From a checkpoint of a small transformer trained on Wikipedia: MLP 512 SwiGLU, 5.51M parameters.
Each number is 128 + 24 x the weight over its row's rms, rounded and kept within 0 to 255. Layers, rows and columns count from 0. Numbers have three digits each. The size before them is the row's rms in percent of the matrix's.

# up: layer 4 MLP up, 512x128, rms 0.107, rows 309-325, columns 0-127
# down: layer 4 MLP down (transposed), 512x128, rms 0.141, rows 309-324, columns 0-127
# gate: layer 4 MLP gate, 512x128, rms 0.108, rows 310-325, columns 0-127
up309 092:125123143136144100140191098105095109098153162152140112137143138135112143116063140146144146090140151082097148163135112136085133109137120120136149085139108154137168097092142129124100119109123130106141139099139095101094129141146158139079144125134168112100135117167131130161191127139105113174164134129136180124098112138112157139130115167144119122161142145094127141115146118120156130151085
down309 094:094137132136149104154150123125142123181160145159150148141130096145154152096107132108161179118126162113115132170147121125152148087123111124096133145106107119120154093111130101107111075119163131139155146042123111126128097159105172150114138135153142139107130118086138121147131156144093164119139175128107130122136098157149171137108125099092110136130148104122115108102128103103125185146139
gate310 123:145115109081101115107138148151136105160082151148141140134146121125131130171126181111183138115120146136163118131111114145125160082138100113122084175150127170142124141145145168120113157136157134118124169118165116093149119138143162112146142121141121101093130207146137136104143128112124125159121144120134107129134058135123138088133138099126134170118097130118155148158161130154097152109162
up310 111:127092155151166109129168105130100123096154121146108072108082119133146144072129103135175097140148112146112122122133141108099118147120125153145127068090144116135129155140120132119077152137127143105154085117112105111134126128103153154120157131142150147156157091108134125127077131133115121097115157086123162150152170123148128145144104176162123154119150135138139162087133167136149163160108
down310 119:143123121166118136145132094097099134113172127139122089119119138129141120079112107140126110170136097140129160142138110121105089148137138120129151090110150075151138123133143113154155114129115139133195106115089101135100128134101116114096150138152161153161137037137145136113115161136120121083134116145136152099166180116113116165091128140137163110136143121128126090118127141137164155134079
gate311 115:121090148104149150139087123148128119112141127139134096127128185096139107169137112142123152117110103121124123117104099103138127148142092122104110128108101119157134110097095117124144119181111143158075113090113062106166085145149098120128107128090146098149106140120128170128158127148127115162161101128173105154097126082136157072116118106153124158116156099140120126145155130113136123086097
up311 116:121143133157132110153166120103124155187157130114106144128153112115114134099120142094132126156176160142132130116128180168114160112106180145128144141133149150083121167174150117139102127099141106095160157136131162134140159109139136157129127145143126161153168112118135131143094150118111091118096141126117179120160125174098095166130147148145123128150110157099158133087067133117140120136153
down311 104:127156129168109116096146118139127110124106112114152169147127123157089151117189148176130151147167159086120127105148168164145169114137171133135154147105128123125137105112120122203137119140102134147160153142061121135104135075108109140161132137146131147174103144163129122099105127130125132121149119144123187116157122138146134141140119136159119098161116139138130082135149147153108131158149
gate312 091:146130179194134118125112141110122117112105153107135060115121071099156110139154142107093121125136105099096150116130176119112118131115146094160194114142150134148120093127105144130108199161119174145094130150093125130117119132120142105116150173107129122118088125136130102130157118145166128104135133126135108114124097124126136155090126112119143100119074128122148091106141124125098113145102
up312 091:144121162142115112133131107154138148134103134140126128132078094135147103140094110148134121135130094055131127161131152102089130180141117120122117154144164124121142139123136142148110114157156155131128108076090094169154112117113131113136121152133089145116115150098092143140142157164149164096145094112132160069139128079149141117118145121158091124104126155170155119115146088124145133191116
down312 095:148122161217125096120159110152138142127107136128126051121140117110125123102134147104120107105130125114087116125116121160152147156148130130117152183086152120119118109159157153119069191124113120128154143138141119137076134145136162080108157160130138134146107136127113157117116098106139101133154123153114156130132106127157162152125129117114130106140109094115108119138084124141117099076123
gate313 090:156127107145127139119104154145131185142126113107119158163138130114097145108181168137106115133130113127125109105128123117127125110116141116089127085134161107127145139138114140111169132109081179089087077140063124119156138125110133146174128159096171136128107115145167102115129150137179123117139123144128107169121143121120195160114089115114125111114095098134118122164109124160120107094139
up313 102:128109123126129131082174103139137083096104128139120107099112133132140125153107112144128113139124123120123156118129104122135167133147116140129150139095149107109104148128140129105106123123171122179163169117182124123129149130134103108110150120140081123089181124060119134126167101115126130133118116151139172094138154151112102157089164148146078160194124134081118143103127172159139137140138
down313 097:113119128113119130097162108151165128129113115109119105077152129129139104121094099137145136132108133122087121109131128181133113173115117138096172136122089117140113152111129113144108126102175101147134150106124150098126139142098128116119119081122069095139140116081124118121126159165130120115137127142127146172094088192096070164097138128145085144154122163133157127122081150114114102152146
gate314 095:105122098080139100094141155157061108107138166088181110134145136147164153134156102119159161122104101096125113104138179087155109099145130128111151119132132125163127190140136133112163149127123146113161119107121131125118112165158092121115105167156137122114167117114154134129105100105132159115127143108125144169137134113144143141129142120116130119076173130144090106163164153154130108123119
up314 087:117114173161115139168118105063124093135121138198092120121134109110089131089090101136149157118132156126151139106148128114121128142091103146086141149119103125155101090132162062168110105139104135120135150136123108084128136120143157106142152143137146111167163153114127151127103149148096142151104135124144165104161127151132110126132137117126152096119105135150073144123149123113090109160103
down314 092:152112134128125133151174141118132111115145139115141129188117132121156144091110109097141074113152129111126132127146158116088117115101113160152061149130113125125174152133187141179161090111113097111109155143095137149132134084128138153069149147146118141125146160108083117108127103135068140130114139099123089117124125111118126166156094117129140150135128168161093106139141134128143106136114
gate315 100:119139146130140108128146184067153143107083121159118114149132132132182149130135135082129108147132156141129105147134117131123137153146158152096104133155127149083153147101091112139163165111122117153160109166163107098098153111107116150152145120130132139160144110086096137112093086134131143089175136074122102131138138143117108107180136187132144135119140132113138140128157146102116142160101
up315 091:117100133123142132120139143145097159133144135163101097099125109141135130096122141136146104135124122094149126162121143129137167089125080156154123145120167094093100158137105115123145124114142109092117098130166160088089125097061129107108149131137129140116178117104110144123108120142090103139147188126082134142106143104135102149148142136176154124163148160118163150142118192133127134149087
down315 097:191084120115135135142119122178126115137146147135139148134128149154091136128140111137117135132138106147108127110148153099142134096138129128110161133081139091111098093151114140101096109112110113103117094114132147136125089128196160158133108164084105118097110164125136151103165120145126111168095094147107143116121136132125129099085116158125066130150160113122109133094090091189145130127129
gate316 101:167140144135130116092161119107164147130137141130110114094137162161155108142114136111119097137130137089151136108057127093105169139134116140136100147081112137125109123132102136115194155145123113139162139111131096139183128109120134165070169099101114134181137119129099126124090156162140140156132146124146149146112140136128114147147128089136115105075122177108119104094120142136123109133167
up316 095:155171137138129125115132149170167137097137104113117114091116162102141138140124136067114134127120124100170121113095116090102163103093120121158129135127142100114096135186119161114199149162083183125122128104140096104136141120116110167082165137117106115170122109132129112140109164113149138139090116146151142148128117140106148140130111120133107155087095145141147112098130132115111111142176
down316 109:136128110082102110134102093129128100100133137157111113158114115169137055140089134162122083095135130124131110110128138170134153126121131117132149134114100152146137112127113118117148094171148078149136151070108147122147164089154112094136140120126115117133091116104104173132131126120137144148065175089124141132132134136114105174138138090106153103104110134113132090157128173132098142140115
gate317 105:107133135139077114118098126105149095123186136117151112134126117095118123105114149108141138164148131110167153111140105101148131110159095120109124116094121133142157108137117152115113182137150111112123131057186099120132071149157162103110109142143156119111107143118125141138113127142136174170091131129130121146077116120097154128115119139105119155135134124114119133151098144073125142173191
up317 104:147090153113110103138140108113143146154131111168164128100168137118095121121163165121133118168136133135189148109159166138167157099123136095111098118131149133138125127138127121120103111115090163142113116148134143129159099114100163165114144099132168118127101147132118110097109102107106202144106110126111148097167139125116147167136148136084146121115151101155164145115118171119146074096147
down317 101:101108144143094104116101109093172122116124135107157129113133137119093154110145174138098135183161136096164145109142113135139186128125147112111127104121161115125144122118087158156109138103137127101121124164152142150116070173125163111133131083144152102103072172124098121135136137139123161160080118132144122145128087149109144145137138138115113136103111117152136131144105177117093087125171
gate318 090:107152136172142075171139092119108127086138136125125094128102112140090106113136162121132112149113137149117144126117118123086137130127112153103128091150097155123113116090067145142106114104144143161135159165146125116134077127100125165083111099144116129177116163129143144116138108123115141127106120130176166129144125099148151126101057138125152127079145167145173158107135117102145119132110
up318 104:110143132111131134164114159131108138165144105111140078097118109175098098105145163122163111131150133115100132146110095106154150127147116138145122134059096126093117109120085154098080142083162108107147132121118157154130063151136136115086141123134126114135125136118110160124132114106136096140091077157151145141089148122131172137128120134125077122143119151088113138130120100149172124117099
down318 100:129100121160092097133141119145135128103129139120144175163141113068130118118102132148102086135137101127123092121115116111082123117115150107127151077194147100148073104119134142141132144116103138142150126135188134084116161102074133134124132149110129155140132148133148113124140144140121177104133178122162114105141098108129122138112082155168160106121131101168125126100121177110125139142137
gate319 103:137117147166147111114161102155148097114086117114151124143139111158116118093116073152131155129172140143137106120128104192102139163160146135137126117127131134117144168121129119168111176100161119085107128128101097130101137116065106124107163104129139137111126127083163149131150136099098114174148146114104115132115119151130087163110121089137147117153121162074136127115130129078114152158141
up319 106:140126126132121129161079134124122135112150125126090111144102143117159111139133153099118139111104118134121170168115143097146119116067112131082141113122140094148146087109147117086118068168114126179158135171137167117108107138188121131127063141133141122137142119156122115151109147143154160085118114139140115115149125110129151076151142156120106121141102098129125092122074099146110132130090
down319 099:115139175136102151089132111156150088144134092086177116152090129122094117136146132138176117168097124152121136131160132147124151112155139129083159079117117140142065126101106124150103131054114135117070146105138116151129105114164089116102152083137130106142148113118135135130155127152117112118100133105132087131108112141140157136106155102104167104136114130089114143129153124114147115130140
gate320 081:155186178095170170137136154118125152138156142121168136138159131183094147166117141151101135104149137117131139149152143103159135096131152119178127110155172118108110141124133127114130110140113151135144153148114104187125122108158127139149119149154116148105145137150143095117173111121137100120107132142126140106112053173121152135137098138140138134091152138104141141103138148163178105121160
up320 087:163158169100175150116137161108138154160154130127158137122165120170109137150114136164111114107110135114168131153138150099139132091128142114164118145168146133125119130139123123130127094111114127129137141126128130183122117116114163143130130177105118111096157119135148093123181080122112089130086128154137146115119068174085152118104115137136124102090134155121133115120108155172185110159157
down320 090:110140180130093155094085127167116106129153168151118154125118118125154138121111150123088143138121105068154154144106159101126114145154117101128116169116144130101145159086131152095145133119114076105120145112111165143138159140144118114124164130109144111133139092129109098103157117161100155124081109117128114116128123190107110163112146166133150118115121122145181157140104134174097118092115
gate321 111:115108123160082153098141161104140132127166096106114137100128143147111159104108117128129100138128097139121123119140109102173155126162102127151108140122112092123146132128108119157117199099085114117115138122173196118146123141106125154136118161147113156174119155148116148154138115070154135137127124114181120122113164123111162142085085125150154120165114107137139158162141157141152122136092
up321 108:164151124166086137157136085114144109114111137165134138089133126162101094109140111153181149123148109150075123150141146147152197186146106123138108141106140121102131100122108114130084144108148116115148139122137138098132120138108141154166132103160114155142124140160116151150152142096105128142113117126169088110105133093113157156116139118119137089149147142113164109136169122082128088112091
down321 110:104085130089105137102134088115133106115125138144159116137148091110111110112136127144119124107106152093112160137135123088110154100101147141116123159094174102117175170118168107113104150079139150153174120140131087155115128121117141114110148131108139152139086153143106176107109114110180134105094109129170123120138116131106100140110103120119195169117116113133140111097137145122185124144106
gate322 104:141151092104124116140138121068120123127118177093172154126151117134141131146099142102148076116154112137110160111149119111108121072135106123111104142158168140113102117102115143149125119161119135132130118107140172120113116112125116091103109121129103152079157115157169105146080123161126119118165172148112119165093136121091117135146143155149115140172161147141128142106127090177095164151102
up322 105:128117182172146157129139157166142157114149074137117085091129117147121104079176140130135144135101147101118087141098122131149111168120129116140161098093101117141198140148132093112143158116125119113131153124138141162134138124143139152122150136138177122128123126094095149110152106103107121141122094128102136136167118146150125129116090126099136118100143152098132111147141166074185122123159
down322 104:150110133181137121122186155116123126097141118112142092142105137111084106102150122070166174125177102116116149127111115119137147108134129164109135112102131152112137129102108125143143131182123143129117165057132113127128114121157147125133146123133124120188091116103099129081099091160142141135103138109107119157130144132121159094115121125108097089156149149070134112155115155140119146126101
gate323 103:120112092158143144177154094149123089113136118131161127156114144134101131120091110123161158103126141137144122092147120168122109125137133132114120154103162141106148149160173106144095118102089136075166144126101090110147120130128132106126133103144129115162108141155171131165113145115117133160122137127157126091139108156112158138146091152154095134126112131154093177135146121211112167123086
up323 100:143131099178135124142122121147100131081133128152177103134124135179122132141130127145149152097108153117121117110113131154100159108125103146154139121127143152096146167154154078136132130085117122118130146138129096141149094124140149108138144127158169109184122123115160139111098131131072124144151168084129139089168102163088129134115125152149107120104080143119099157112140119200124159126102
down323 102:153135125159175171099102137137163158085140134136132082131106136149152121126128131140122136173108144100100149164114144135149116190120099113137144094117089126160133125122144100117162134159111130155163125167107128161118119104153161108093173169138118163147152170092144132068117106143137163150094100126150099106127141117134138158119105125143171083149119122129166134125109132147157138136123
gate324 093:087082119166130163117090181148133094117083138105129111126099154158125090088117108140102108121191149130174149152140088159165116132122139079098124135142097158110110122106132125128135121091112106150133115142099118149128076162104145122124169114109140118164111130111087132122124123122110118137098111132098107118121117107136090130137159141084144127129118111133105154088150134096132162176127
up324 090:113125126110157119134131128140134120125167139166103139100129155129115163143117154089137140081131160125175124150157121136088158134142139111170113144110110161142092134164164109148154091101109126120147108188133119135124094116057123178145144094121200129145104119097091141179142142129122144144124137129126111117147122121136147084126157125124130118121130131152082096142119131096132157099172
down324 094:148128168102181107129145086095131153126137114131154113123136124122122146132140107175136128091098145111119125134116108107127155144133145222128112118114120110142122138138088151139146140152120158143126154122147146119108132114164117166105083130105143143072151135181195149148107116136175124139142148099151145144137151129100112178151131122126096128120146165147141128118139146164126117088175
gate325 087:132111187140124146162121106142123100151124151133169118094096122104118098113129117088162138154107143136093107145132130133120165121108130108123092136153102114110115118113120128147132107141129125082137179115138114148111061175118129118136141112171140132107109125134117152159124103160199097125095141092124107111127169123147141166080137120165129139109142145122101136144127129108103184130065
up325 084:112135096105138121122122162107149148101123119129105137171161119141147141161102156146109137114144088089167131104164147137132096116161147133142155151124162154149151133146131113121103126118114119137122086117129138113156200086124109141122115163093131124148141180140124103129111138087074146124185117174135149131166096131121103101168122119083121139127118110165148094109141100139137084111164